{
  "head_dim": 32,
  "beta1": 0.9,
  "batch_tokens": [8192, 16384, 24576]
}
Each number is 200 + 40 x the weight over the matrix's rms, rounded and kept within 0 to 999. Layers, rows and columns count from 0.

# layer 2 MLP up, 384x96, rms 0.166, rows 164-200, columns 0-95
202,272,201,234,107,240,226,272,222,252,140,214,222,194,211,172,158,206,186,155,257,136,174,197,206,162,166,215,229,201,206,115,172,219,159,240,246,217,149,205,156,173,152,169,124,212,226,256,142,203,257,257,239,207,130,193,213,235,240,210,254,185,185,178,171,160,196,195,143,247,174,142,174,208,270,279,188,163,200,284,257,210,225,161,213,237,231,205,174,211,213,135,215,187,174,211
242,127,212,164,132,233,170,183,234,259,176,179,263,178,287,155,180,206,175,137,211,202,201,187,238,182,179,231,154,192,203,263,221,196,286,200,119,219,255,93,207,188,271,220,209,227,204,132,362,128,148,206,250,203,185,257,140,285,147,214,174,150,124,184,231,166,180,207,114,145,257,173,196,186,255,196,178,270,262,249,234,282,118,216,179,255,225,188,212,193,228,207,146,203,177,171
225,233,179,251,189,211,216,195,175,197,149,126,163,163,265,257,252,228,249,182,234,195,155,180,222,201,206,214,199,237,177,244,260,214,208,170,135,161,168,175,147,184,167,195,178,189,252,140,210,162,265,215,198,232,164,189,214,206,138,177,247,145,155,209,197,291,241,195,178,156,190,273,179,253,172,190,226,144,147,236,105,195,280,201,176,229,194,246,161,171,225,251,230,208,181,226
302,138,146,190,191,181,187,117,179,122,279,177,193,138,233,210,252,240,187,130,190,178,200,152,154,82,156,182,226,230,110,178,173,272,197,188,150,181,253,191,312,119,159,172,139,148,191,141,202,265,212,244,314,279,248,247,215,241,88,298,250,214,197,139,227,180,222,188,273,161,299,175,148,294,286,207,255,276,195,258,155,221,217,108,234,247,200,241,81,207,256,175,161,200,183,181
290,211,206,150,181,187,231,192,232,273,184,177,159,191,192,248,217,159,228,201,266,198,196,223,246,195,190,261,207,231,159,215,234,203,201,212,208,173,257,232,206,245,176,167,219,186,198,169,194,129,260,206,145,218,148,230,208,145,184,236,187,185,160,154,164,235,183,178,124,151,196,237,236,195,150,280,201,228,213,194,171,225,193,243,78,192,242,237,162,126,145,252,187,248,233,163
190,137,230,193,162,260,225,124,212,159,262,239,212,226,224,227,144,157,191,160,146,229,206,260,195,141,201,228,223,182,176,165,289,236,124,239,243,226,168,211,125,181,232,180,227,135,228,232,229,251,144,226,342,174,268,162,247,143,167,198,210,184,239,203,183,165,183,204,210,263,177,128,96,209,266,125,208,221,257,222,249,182,171,225,224,154,135,201,235,255,195,198,165,212,133,183
168,189,191,234,178,240,123,174,215,249,220,179,271,124,234,118,175,135,256,163,282,140,244,203,253,286,105,162,222,251,188,166,253,198,272,198,241,254,267,148,179,266,168,173,213,182,206,220,207,216,232,140,141,238,250,192,153,191,201,186,220,197,182,284,137,202,170,181,184,172,193,188,165,168,261,245,166,200,232,183,205,134,200,219,252,257,274,140,197,193,261,139,76,195,183,209
230,139,170,200,196,238,222,214,180,211,187,224,207,221,205,165,172,194,154,195,172,203,182,218,236,167,259,233,196,195,177,161,200,221,176,184,149,233,186,205,225,200,200,193,224,181,189,190,205,189,224,195,172,199,222,226,138,269,215,209,198,161,148,233,258,202,153,209,225,173,194,183,263,151,212,203,194,193,268,237,277,246,220,179,200,261,202,174,200,136,169,237,148,165,207,172
147,177,222,86,227,224,250,171,201,152,212,220,232,181,223,198,238,137,143,235,219,242,140,218,162,159,244,191,158,170,171,175,172,170,183,199,247,193,229,272,176,180,127,227,151,133,235,143,217,170,224,246,241,214,199,286,179,231,210,152,150,236,192,252,250,124,214,185,200,204,245,250,169,239,138,267,147,194,143,191,147,356,276,298,176,140,299,201,205,143,161,327,140,232,143,240
207,164,210,133,226,201,244,224,258,270,281,222,182,163,221,195,189,141,271,204,280,218,192,213,243,144,165,270,219,236,172,196,233,190,211,157,217,174,216,206,160,148,187,217,174,192,113,242,153,141,214,216,146,200,180,136,120,242,240,198,234,196,206,167,221,220,254,185,141,193,175,205,178,154,187,247,150,212,212,185,216,224,190,172,198,154,164,193,193,221,199,237,218,230,243,263
210,184,207,116,187,166,232,233,162,177,134,157,182,230,231,190,242,147,154,146,205,281,242,196,196,95,252,202,212,256,180,139,105,197,178,174,215,185,145,247,135,148,165,231,242,143,265,177,184,289,226,148,163,208,178,270,207,242,262,122,188,141,184,129,197,113,271,258,244,167,237,177,245,264,251,199,192,231,294,223,183,253,257,200,175,216,244,275,191,192,180,258,194,187,216,168
196,246,180,232,254,136,223,166,180,196,146,266,251,221,222,170,276,200,236,212,167,214,237,335,245,201,147,242,139,203,198,220,168,181,180,152,240,153,217,171,182,212,154,195,230,122,135,260,205,194,261,178,262,197,248,174,201,183,208,215,95,176,235,142,168,162,154,222,166,248,160,248,141,229,184,262,185,196,222,247,243,222,190,158,237,175,255,213,186,156,227,127,223,136,208,183
236,249,194,213,211,148,204,253,222,282,199,245,216,205,181,181,168,259,179,177,200,208,188,274,131,148,184,200,246,197,187,195,152,215,242,179,202,177,206,214,130,151,122,193,178,300,292,221,199,170,213,221,203,181,240,248,213,193,235,175,195,167,152,157,216,185,123,193,182,225,187,126,181,240,191,243,252,159,212,132,224,244,222,234,190,230,191,138,219,215,238,240,180,160,158,177
153,247,155,172,166,155,190,214,221,171,246,240,200,293,208,220,126,211,238,197,134,200,226,177,225,138,245,222,266,214,220,176,193,252,165,234,202,189,243,281,165,164,167,152,117,216,210,207,208,185,168,212,175,209,165,169,231,229,225,192,172,248,223,137,185,160,211,258,205,189,182,213,202,228,216,162,196,213,198,230,243,152,227,99,166,193,165,214,220,154,118,262,240,181,323,246
203,200,160,216,132,192,152,133,238,198,190,135,192,185,188,224,145,233,211,176,202,210,309,206,189,221,234,179,232,214,193,181,147,198,257,215,198,198,167,200,182,208,223,233,197,252,246,202,142,174,183,238,233,181,221,168,220,226,188,131,164,165,135,161,222,189,213,252,209,234,249,125,187,182,185,248,255,223,255,165,189,162,220,200,223,251,202,229,144,191,216,259,204,307,112,197
174,218,185,171,191,187,150,174,218,222,184,199,210,205,192,154,219,253,247,211,162,145,209,212,233,263,199,233,188,240,199,254,239,159,216,157,250,163,235,182,113,138,190,185,190,212,185,191,216,184,183,246,158,238,219,191,255,150,206,229,215,212,237,245,266,204,169,231,137,133,210,218,226,238,158,193,216,259,154,221,162,160,196,136,170,154,255,168,187,208,213,185,236,178,202,215
271,247,233,241,240,185,238,175,229,218,202,184,224,228,177,230,237,194,208,188,124,179,277,191,173,283,217,155,246,183,194,195,199,249,176,220,206,171,208,192,247,201,167,170,202,185,195,250,177,201,192,195,197,136,225,152,217,179,150,191,108,191,203,144,246,223,177,248,225,253,174,212,171,190,200,239,182,237,196,204,221,222,181,182,201,190,139,215,200,210,221,174,171,193,159,147
188,245,199,152,101,193,165,289,139,200,236,260,202,207,174,145,182,152,167,193,225,164,207,207,158,256,154,215,158,246,232,260,161,188,245,147,264,202,219,187,224,219,203,155,171,76,181,175,214,191,218,159,243,222,200,150,239,171,198,120,208,190,227,207,205,232,305,195,194,200,166,205,198,190,225,233,231,197,186,196,182,259,284,186,251,191,197,196,150,186,208,142,234,284,168,292
171,201,214,188,248,143,165,199,220,128,186,167,274,243,268,103,238,236,171,219,185,225,177,143,194,139,224,205,207,283,198,217,119,229,206,210,120,205,176,158,159,166,203,197,243,183,210,198,230,190,228,174,166,245,210,242,155,288,172,192,185,224,206,210,316,184,183,141,231,203,223,203,258,181,122,215,217,307,308,217,154,243,216,176,245,236,223,203,161,149,163,149,143,206,217,153
205,257,189,241,252,124,237,110,197,167,147,230,201,207,192,242,278,204,155,197,110,226,205,182,159,165,236,162,191,253,184,152,152,199,164,183,204,141,196,174,204,244,179,146,194,218,198,230,156,211,300,89,214,204,248,174,194,245,169,229,202,178,217,183,221,151,183,228,246,202,192,271,194,238,166,181,266,209,216,268,165,194,149,215,189,199,214,253,155,203,229,271,191,289,110,189
158,174,177,175,195,234,194,319,245,221,163,236,216,200,191,158,175,139,208,192,177,210,144,239,124,210,175,165,218,158,213,231,200,268,202,226,220,108,185,259,228,228,142,118,225,290,239,229,180,219,231,142,182,156,247,189,160,203,156,207,168,216,236,204,150,174,210,184,209,242,175,236,129,241,168,258,216,192,192,149,207,227,182,162,250,192,201,196,175,206,254,262,243,261,195,177
233,278,161,180,187,166,210,190,136,230,222,262,184,245,222,174,206,169,233,184,157,282,232,272,219,206,189,201,182,218,188,250,164,163,161,231,244,193,232,136,187,158,143,196,142,125,254,173,184,229,201,221,165,224,124,213,225,147,239,204,207,155,203,263,170,170,155,215,146,165,227,264,190,221,187,212,274,204,198,217,244,206,198,235,168,228,191,146,193,204,182,188,210,197,195,249
219,154,200,148,136,251,256,239,205,219,155,161,221,225,215,221,156,190,326,171,219,201,275,206,159,209,232,211,207,216,263,168,148,125,233,176,221,231,210,256,128,150,183,106,151,190,195,169,189,186,191,212,222,177,160,243,234,205,240,119,202,197,205,170,183,230,225,149,172,216,233,270,151,253,203,273,231,218,155,180,276,227,236,259,207,172,202,174,206,141,124,209,115,172,215,263
175,221,192,218,193,196,147,192,242,255,213,101,213,182,252,221,232,254,218,122,253,160,173,208,178,229,197,136,227,211,210,173,330,350,187,244,235,219,189,149,254,187,180,253,213,181,187,162,220,261,197,244,120,290,161,130,130,318,140,211,309,165,129,230,208,215,147,241,251,176,238,151,137,253,193,162,175,236,247,248,168,173,209,130,142,148,76,160,204,152,246,185,139,234,185,236
248,214,238,279,203,135,168,117,192,210,229,298,190,229,201,152,177,173,243,153,240,225,144,268,250,177,263,211,283,224,163,145,119,185,172,165,196,168,170,174,222,178,206,136,230,239,241,247,156,181,187,178,199,228,165,154,198,237,293,163,198,218,204,261,320,222,267,153,184,215,185,199,146,192,243,138,127,181,149,248,184,199,142,134,233,199,184,190,223,115,223,245,263,170,241,157
211,221,240,232,203,175,200,113,155,183,143,234,253,235,185,163,180,189,168,183,217,125,140,187,228,270,189,173,158,211,200,205,162,258,246,142,186,173,221,161,194,162,197,209,226,155,185,205,230,231,198,222,227,216,171,161,182,204,168,165,216,195,204,256,246,282,292,215,216,246,229,223,132,258,224,182,169,156,231,190,176,153,237,189,213,158,197,223,191,176,198,228,255,233,212,173
203,160,135,231,183,304,240,242,255,220,194,234,183,199,210,140,204,213,240,210,213,215,223,204,165,224,164,212,206,228,185,207,178,201,187,182,141,206,204,194,230,223,251,191,253,224,249,174,199,205,161,193,165,174,209,167,203,126,175,236,153,203,167,197,193,209,202,214,142,241,146,145,211,244,207,207,190,158,166,232,163,267,219,229,205,173,194,192,191,259,204,205,175,179,173,189
207,194,209,187,208,234,185,183,232,254,268,201,212,185,231,150,258,120,220,229,171,161,113,183,205,208,215,108,200,281,155,182,196,228,214,235,233,249,257,246,166,206,225,145,221,209,188,252,237,215,159,222,166,182,157,146,165,166,182,221,220,238,257,218,259,225,180,212,197,307,230,178,177,159,252,169,109,186,153,180,162,232,122,166,188,227,175,208,190,220,238,186,245,158,210,209
230,180,242,182,197,288,150,175,128,189,202,222,168,255,219,146,258,225,197,183,192,228,133,238,233,129,202,161,209,237,200,241,196,130,190,221,162,262,193,167,229,248,215,141,171,151,287,161,221,199,256,159,233,185,252,231,151,200,212,136,205,224,211,181,259,203,187,179,170,261,243,213,136,141,219,223,216,211,189,206,201,194,179,194,205,223,219,197,89,226,172,193,181,148,233,232
198,217,219,140,158,180,214,272,207,147,150,213,227,199,205,173,231,125,228,166,178,224,215,224,197,158,164,159,124,244,195,212,111,232,198,156,194,184,187,188,135,216,142,169,235,136,177,243,232,244,175,239,235,124,169,220,159,182,199,235,180,249,233,247,205,214,228,133,206,266,164,190,93,251,205,249,160,254,220,262,285,267,146,199,292,156,273,236,229,261,140,189,225,250,202,154
206,262,201,157,214,135,207,211,163,186,166,265,193,162,149,189,266,203,187,279,129,244,83,306,293,119,245,261,154,237,207,147,206,162,164,184,178,188,270,253,80,248,196,244,264,179,221,242,199,178,210,135,288,178,108,184,197,163,186,255,98,267,218,211,205,150,97,211,178,197,233,182,253,281,196,274,175,245,263,256,230,226,136,169,215,113,207,180,143,255,168,224,265,140,194,194
126,234,173,166,269,264,175,173,180,165,237,197,149,197,222,233,272,201,243,250,178,211,263,202,201,208,180,217,139,116,142,176,149,224,204,192,144,120,221,259,178,202,166,233,229,156,202,177,187,246,232,259,178,210,201,257,199,184,202,182,220,145,240,266,232,188,130,108,299,151,221,162,245,186,181,184,187,192,303,147,239,219,177,256,107,176,194,233,174,176,239,256,144,180,226,266
191,245,248,179,236,228,189,246,158,167,220,186,223,163,196,198,190,272,167,225,274,209,237,184,241,214,189,244,178,230,123,174,155,195,189,217,186,219,158,130,251,175,179,179,123,178,224,240,262,257,114,269,183,209,178,223,207,243,93,159,186,100,210,155,276,238,171,164,209,260,208,218,161,159,286,230,175,225,138,169,279,264,209,204,190,149,182,178,112,232,234,246,236,109,199,212
178,253,177,235,185,181,148,147,233,222,251,168,181,182,256,175,134,201,164,95,272,125,147,252,149,232,165,262,208,190,221,209,232,307,196,257,162,236,183,154,205,204,179,203,235,122,212,248,208,226,157,258,193,184,236,170,271,221,178,159,273,285,174,286,282,190,215,273,216,148,147,124,118,262,227,305,123,183,281,218,283,113,184,227,163,87,198,181,215,184,198,195,146,183,108,205
218,183,227,109,209,188,66,176,197,179,164,195,176,153,209,173,228,153,286,218,219,196,221,214,232,159,189,274,217,211,217,205,176,202,135,228,170,150,240,275,256,182,194,246,185,131,185,280,274,211,188,239,270,205,130,172,180,241,205,83,192,241,155,200,278,174,151,172,140,200,220,192,222,254,192,252,113,307,238,234,192,179,215,179,228,217,268,120,183,190,203,228,152,204,173,216
183,161,141,196,222,191,152,244,167,228,216,290,212,194,284,196,314,176,204,147,171,179,180,155,197,178,213,232,249,245,219,184,204,224,103,176,212,281,91,174,229,272,232,206,234,185,220,216,203,154,190,169,227,178,161,224,188,259,176,145,271,170,172,202,201,187,216,181,204,259,197,225,184,191,212,224,214,162,208,234,195,176,183,133,173,192,239,267,166,191,173,186,185,171,207,169
149,249,198,152,96,154,186,177,249,262,201,192,255,221,191,168,207,183,186,236,217,134,243,226,147,226,253,261,217,270,200,221,223,121,175,188,210,154,235,211,172,137,248,247,211,181,216,156,247,229,189,219,217,181,224,230,191,198,183,235,195,116,182,253,199,172,154,182,122,197,172,157,219,253,227,138,194,198,233,279,236,170,221,210,177,156,208,216,148,202,232,251,185,197,141,241
# layer 2 MLP down (transposed), 384x96, rms 0.0706, rows 164-199, columns 0-95
222,164,144,266,243,212,147,171,220,194,243,214,194,143,201,192,267,212,184,227,120,269,140,148,239,181,229,262,198,209,148,254,184,231,195,235,245,217,266,189,148,203,168,174,173,219,246,250,141,205,218,160,160,191,167,176,72,154,213,178,205,203,196,146,263,172,186,267,188,174,195,195,160,234,267,96,181,176,215,224,209,229,233,251,219,245,228,181,200,222,217,179,134,196,239,206
86,245,198,243,177,183,244,217,118,141,180,263,258,234,223,211,134,214,209,215,119,293,197,151,124,168,255,123,224,276,128,201,147,215,228,203,185,198,219,180,189,224,207,193,239,182,216,234,160,261,176,152,227,229,145,168,234,258,134,200,152,177,246,166,206,182,213,159,177,265,264,273,268,207,208,217,192,269,289,152,140,181,209,252,133,181,187,222,156,235,159,200,190,184,221,209
250,224,190,218,284,255,190,202,193,198,280,160,196,164,153,161,261,237,216,221,221,222,173,252,182,255,187,225,175,187,216,188,234,181,138,127,123,164,171,211,134,199,232,161,188,264,227,160,251,152,219,232,258,142,134,232,231,178,124,129,218,130,170,231,218,186,200,215,224,220,228,208,273,232,195,187,209,236,155,211,202,128,212,194,223,190,277,132,177,205,223,232,240,162,201,144
261,188,166,193,151,273,250,71,228,216,250,220,229,191,201,218,180,220,217,246,263,171,143,183,210,173,126,165,174,234,155,167,141,230,151,174,209,153,199,245,217,216,207,157,274,177,138,247,173,220,234,191,238,264,270,234,208,241,172,151,212,161,299,166,129,235,213,241,193,137,216,202,181,332,339,178,199,247,200,235,210,201,236,151,176,222,152,229,125,205,154,161,117,113,170,213
187,219,197,201,181,187,117,231,136,171,222,181,187,195,218,180,223,258,134,198,192,221,213,243,214,175,216,143,222,200,204,234,238,222,207,163,204,226,208,172,154,216,148,202,179,253,218,218,158,243,219,199,214,195,197,235,119,169,134,170,163,134,251,201,171,241,272,244,177,309,153,264,186,242,233,186,186,193,173,224,252,159,202,213,223,264,222,162,192,152,138,153,204,241,182,251
177,240,228,220,240,231,194,197,231,208,210,219,208,181,173,152,210,244,223,145,245,242,175,217,205,224,260,210,153,230,191,211,203,217,216,150,151,184,195,209,188,220,157,215,197,207,217,163,169,168,193,227,193,176,217,168,144,238,166,277,173,258,185,192,187,240,154,222,165,181,213,226,216,198,178,251,175,186,212,211,236,131,187,182,236,181,262,132,163,187,159,181,221,229,165,209
203,223,134,180,214,281,195,176,232,123,170,171,214,230,238,310,161,179,130,160,202,172,199,240,249,254,211,235,204,194,204,165,105,159,207,139,256,131,196,223,235,150,160,267,287,198,177,176,233,186,162,258,230,150,231,229,218,123,225,257,197,192,119,236,246,187,104,199,217,226,254,204,241,149,180,199,136,235,223,266,216,248,221,227,178,146,222,200,274,175,156,159,195,167,192,200
183,193,191,212,229,214,234,199,211,218,187,247,242,215,172,212,255,209,201,198,245,177,198,183,201,189,169,217,202,187,161,141,185,160,224,183,193,197,173,176,234,156,180,169,245,184,236,273,230,188,184,183,235,196,231,182,198,218,226,202,166,187,202,211,204,220,172,208,177,225,189,207,211,233,197,194,174,213,207,220,195,222,211,162,190,177,171,201,174,169,216,219,189,209,212,179
149,234,170,188,141,196,216,219,181,201,148,262,220,213,223,259,125,158,169,221,239,241,129,166,193,166,180,264,258,194,251,258,168,228,230,153,188,171,281,227,221,219,178,192,215,145,234,220,228,214,112,109,212,208,194,199,240,243,220,165,233,119,222,109,253,215,229,193,122,212,225,198,190,246,225,155,156,296,213,200,143,156,241,145,255,186,185,234,187,168,185,198,179,281,227,172
208,189,250,217,204,200,218,168,116,209,122,230,189,223,210,184,224,209,209,260,175,258,180,214,196,219,202,187,219,200,185,184,202,201,189,221,213,177,242,207,150,235,220,173,190,159,190,182,207,197,182,217,197,196,193,200,212,232,209,222,207,179,168,190,193,203,170,224,225,232,214,157,144,252,245,202,209,210,219,169,178,164,176,207,190,211,208,187,200,205,193,235,201,205,165,197
203,162,237,221,202,211,159,227,174,201,195,206,216,246,211,167,200,136,228,169,200,147,206,168,213,274,250,214,146,228,264,108,192,176,194,222,180,199,157,204,265,244,209,229,240,145,214,173,268,188,210,241,146,185,258,219,185,131,186,198,124,226,197,218,208,155,213,204,233,189,183,208,230,201,128,208,188,217,227,205,213,240,132,132,204,216,238,176,253,213,226,276,120,165,257,144
277,237,177,188,194,190,227,202,172,167,230,247,200,189,152,271,188,188,122,170,207,174,235,74,187,185,215,197,277,228,199,174,152,167,151,175,134,188,240,262,141,129,217,104,229,169,276,264,229,90,151,223,191,309,200,256,156,196,211,259,194,158,150,267,213,220,268,248,138,170,238,157,227,180,291,215,196,195,210,219,261,216,230,209,173,184,213,226,224,147,216,168,189,162,220,202
264,228,170,207,295,236,267,215,245,173,172,157,125,151,222,235,212,168,209,217,272,182,197,238,190,239,175,227,150,163,213,261,254,217,134,224,119,93,192,160,231,204,206,222,171,199,237,170,223,166,225,225,205,154,277,183,228,217,238,154,146,97,272,180,222,166,197,187,271,228,215,176,181,180,221,154,241,241,99,148,214,179,177,158,179,244,198,255,188,243,227,119,196,204,218,209
256,146,175,195,195,152,185,241,214,150,218,201,182,175,159,218,278,173,168,189,232,170,189,195,183,188,213,182,173,152,235,233,190,240,253,291,184,200,198,144,201,278,165,205,250,178,175,209,201,202,221,222,173,227,216,242,164,224,192,172,157,158,181,192,161,204,218,196,155,275,173,208,207,207,220,194,195,204,191,206,192,281,203,209,207,200,211,183,222,210,210,241,191,169,151,206
197,192,191,256,216,241,237,199,104,191,172,240,179,248,261,207,185,212,201,231,201,172,158,189,321,176,209,217,181,173,213,245,248,160,203,157,154,191,185,236,259,196,226,197,192,203,141,205,174,170,231,164,184,235,182,182,204,178,227,201,213,230,236,203,205,183,202,161,184,209,157,224,187,180,181,191,230,162,163,161,179,146,223,199,205,184,175,281,189,179,226,206,223,183,231,218
251,213,212,243,198,203,257,217,201,122,226,177,148,183,214,242,201,144,198,175,159,207,281,203,190,184,175,313,126,250,235,168,241,202,193,203,198,179,138,187,250,186,231,202,180,261,218,194,135,257,207,155,149,204,150,152,211,178,228,179,209,148,135,197,190,153,305,157,243,197,220,165,196,274,240,202,240,172,198,184,234,231,207,172,160,239,122,197,199,230,162,231,194,192,192,221
140,152,215,146,173,227,223,165,150,144,180,258,158,210,201,128,138,176,260,242,169,274,249,117,236,162,223,227,130,263,212,215,237,112,214,277,230,154,110,267,143,211,217,287,219,162,181,173,216,186,175,182,232,336,193,163,210,245,220,197,257,176,264,286,214,278,255,183,91,203,204,146,200,244,161,196,254,132,204,147,190,159,217,237,221,111,247,251,203,102,151,228,210,195,225,225
173,219,213,140,211,231,221,233,224,214,195,233,146,170,181,255,197,244,208,199,153,165,147,181,167,236,240,227,227,154,166,143,200,208,269,205,198,218,164,254,185,168,186,170,185,221,232,159,199,226,203,240,209,243,197,215,178,193,172,207,142,218,192,205,189,208,172,183,202,207,239,150,173,232,170,181,149,169,231,166,211,258,152,212,207,188,188,224,200,176,230,189,289,259,247,209
243,186,184,204,202,264,91,261,198,280,280,292,293,188,139,121,177,223,88,173,234,217,234,132,161,242,248,222,222,202,240,172,222,203,212,300,206,248,168,214,185,186,231,232,175,202,244,193,138,203,198,270,171,155,188,140,218,189,116,117,198,218,188,220,237,160,189,225,139,166,177,210,258,203,204,235,174,253,211,200,208,212,185,210,173,206,182,193,116,163,237,158,233,180,207,97
218,259,162,187,205,185,218,195,176,213,227,185,203,151,186,223,207,199,205,156,246,249,171,173,221,222,224,151,241,216,134,211,206,171,171,149,164,212,183,151,160,201,207,206,289,247,182,219,164,217,173,195,199,168,200,237,182,211,201,208,198,242,247,218,188,189,163,140,169,75,240,183,200,190,214,188,160,184,256,199,207,204,196,219,240,140,198,294,207,230,257,212,199,200,226,200
197,249,229,206,206,183,155,184,159,214,168,150,242,190,172,194,156,205,177,165,228,150,192,229,148,243,231,141,140,202,204,169,195,189,219,171,181,247,178,169,133,161,203,207,212,150,168,198,211,163,199,293,224,165,259,263,211,162,205,218,194,258,232,255,211,156,209,238,265,198,232,247,226,218,151,212,242,213,249,198,207,212,196,179,148,152,186,185,189,277,196,186,213,250,249,133
251,228,188,142,187,127,149,189,228,157,166,245,177,218,207,220,207,241,146,235,181,107,148,206,142,148,180,200,163,193,322,180,224,166,212,194,162,190,234,174,251,233,171,172,196,232,235,210,220,175,195,260,225,226,216,212,174,193,194,233,221,221,223,290,196,216,194,193,218,183,172,161,211,168,194,151,214,218,201,220,106,211,167,196,227,274,236,192,245,142,230,189,195,254,229,180
183,152,200,139,186,166,133,251,236,217,168,152,250,192,270,275,184,226,209,200,229,143,161,300,225,202,171,204,185,212,249,225,194,92,195,189,205,193,241,199,122,255,187,216,263,171,171,192,236,268,121,221,243,222,234,203,200,175,199,155,176,197,203,264,217,239,198,168,162,131,203,188,193,163,189,163,225,168,210,258,166,265,174,172,249,277,201,235,160,141,175,228,179,174,221,243
157,217,273,154,297,162,195,241,168,284,229,192,264,164,196,257,263,197,269,139,279,112,144,268,113,151,289,161,142,184,217,173,288,182,217,233,130,290,147,163,185,202,90,217,276,181,189,179,152,288,200,250,277,199,177,244,109,267,216,151,233,190,156,204,213,184,101,172,265,186,148,231,194,286,179,288,145,241,215,250,108,225,179,150,234,193,165,180,194,175,250,148,117,206,173,190
247,151,249,200,203,179,181,121,203,242,158,166,196,232,164,245,195,181,170,252,136,236,215,167,172,283,135,190,232,184,254,142,103,138,244,170,200,185,225,191,232,143,233,191,170,198,207,175,195,233,204,200,177,173,153,244,245,192,278,250,134,227,155,182,198,213,195,165,237,248,169,199,270,210,193,168,254,218,197,272,274,215,73,189,172,201,259,201,227,200,202,179,146,224,246,247
205,189,206,188,223,179,169,150,184,199,250,113,168,213,145,194,268,166,219,204,139,194,216,145,189,243,233,261,251,219,188,230,218,211,172,241,209,190,191,206,197,177,195,249,200,157,200,199,186,182,200,128,191,211,240,199,222,202,209,226,225,194,188,193,193,161,240,213,234,188,192,238,229,175,223,158,232,203,201,231,206,184,209,226,204,219,178,188,173,255,207,139,154,195,195,215
179,208,204,190,177,159,217,220,199,192,165,178,212,236,198,175,182,185,280,168,172,220,165,190,196,242,209,175,184,210,175,174,259,207,160,169,202,216,177,212,243,156,216,202,240,201,233,216,192,160,162,228,177,152,188,180,193,218,196,202,204,218,192,189,201,178,164,215,201,162,173,236,212,249,190,225,243,227,229,212,222,255,202,154,251,167,199,184,212,221,164,160,250,218,210,242
229,187,216,209,169,166,188,185,169,172,154,134,185,206,170,208,239,207,194,149,169,192,272,212,175,183,197,204,227,157,162,168,236,206,221,214,203,185,184,190,203,179,225,253,211,196,211,191,210,194,229,206,215,194,217,254,252,203,218,215,143,215,227,147,185,198,171,192,181,190,187,196,219,252,187,210,246,215,207,224,219,235,225,234,205,210,227,222,162,168,187,222,158,192,195,188
183,214,238,98,200,168,184,138,209,231,242,228,168,175,254,170,153,204,189,206,221,207,246,304,221,220,209,149,160,223,170,151,250,220,246,216,151,167,148,167,169,150,220,277,217,138,147,167,165,259,197,196,192,232,236,170,196,197,236,229,203,208,203,281,109,219,246,214,201,169,213,217,156,151,135,230,177,196,305,227,173,174,217,245,181,192,199,184,249,164,186,170,261,219,230,190
152,217,152,195,207,211,191,169,192,214,201,224,169,163,280,256,254,227,172,212,275,195,230,143,282,193,258,195,236,181,201,181,145,203,152,158,120,230,227,208,193,250,196,186,164,139,216,176,228,277,245,230,147,216,152,173,224,237,142,163,177,225,248,179,192,196,215,290,190,115,149,226,181,245,165,140,190,175,201,179,182,155,195,144,144,276,153,200,249,259,250,234,317,199,172,171
304,127,193,226,139,210,132,217,197,375,176,95,263,176,249,165,174,175,225,117,307,199,336,134,160,222,137,134,268,154,213,317,152,227,293,155,202,133,124,35,365,124,158,157,95,194,267,241,141,217,214,286,165,203,327,115,214,211,188,214,313,124,169,229,196,260,274,231,232,175,109,219,200,53,277,140,234,161,125,157,134,131,320,265,207,253,118,188,275,127,222,231,166,258,226,265
226,175,220,215,279,244,187,237,231,239,206,242,171,250,111,189,226,221,182,192,156,231,211,156,208,215,247,197,256,197,201,144,167,184,175,236,233,171,221,216,227,182,194,188,231,208,165,175,190,270,214,114,135,225,189,183,138,189,207,218,158,252,132,133,228,227,183,172,172,183,158,183,278,203,233,198,226,158,249,244,242,198,173,242,163,215,193,162,215,158,216,207,170,143,192,187
171,271,145,202,194,224,227,95,188,218,209,194,173,190,302,241,243,218,236,166,170,229,140,240,190,192,167,186,188,254,191,217,200,190,187,140,217,238,256,199,233,177,238,145,169,207,264,243,172,244,194,237,266,143,179,251,234,169,180,250,236,230,244,133,143,277,251,190,146,170,204,178,202,187,183,241,201,124,195,202,165,92,108,199,219,139,174,205,146,210,172,175,209,249,262,253
95,317,185,138,187,240,208,82,255,158,300,217,235,173,198,221,144,126,224,155,279,96,42,271,143,222,243,292,280,143,141,59,232,256,207,191,160,165,157,247,228,234,171,196,197,103,345,286,182,216,191,211,183,159,155,168,250,212,134,117,293,236,95,277,322,239,209,286,269,161,141,234,104,306,179,238,120,239,221,273,179,106,184,184,251,217,269,238,97,155,238,266,110,243,239,132
183,185,208,187,126,177,261,195,271,246,194,250,267,149,222,252,139,110,111,186,238,191,238,180,174,110,183,157,189,323,208,201,109,305,171,242,316,288,217,174,184,280,155,194,253,187,202,164,197,229,209,153,117,199,229,172,199,217,147,197,270,162,213,258,183,217,265,286,167,191,183,188,78,186,184,161,221,143,178,127,202,248,259,198,236,198,154,234,178,277,190,191,191,240,162,160
200,115,226,220,212,200,196,170,126,208,178,154,112,197,173,187,201,227,255,206,175,202,235,201,176,241,168,165,175,160,227,216,213,189,209,211,194,178,212,189,142,249,226,192,120,246,177,207,212,288,195,154,159,260,218,148,261,189,250,138,197,225,268,229,184,220,193,266,209,164,250,190,210,174,218,192,162,239,209,200,190,180,180,161,213,264,189,244,196,231,198,212,220,209,156,217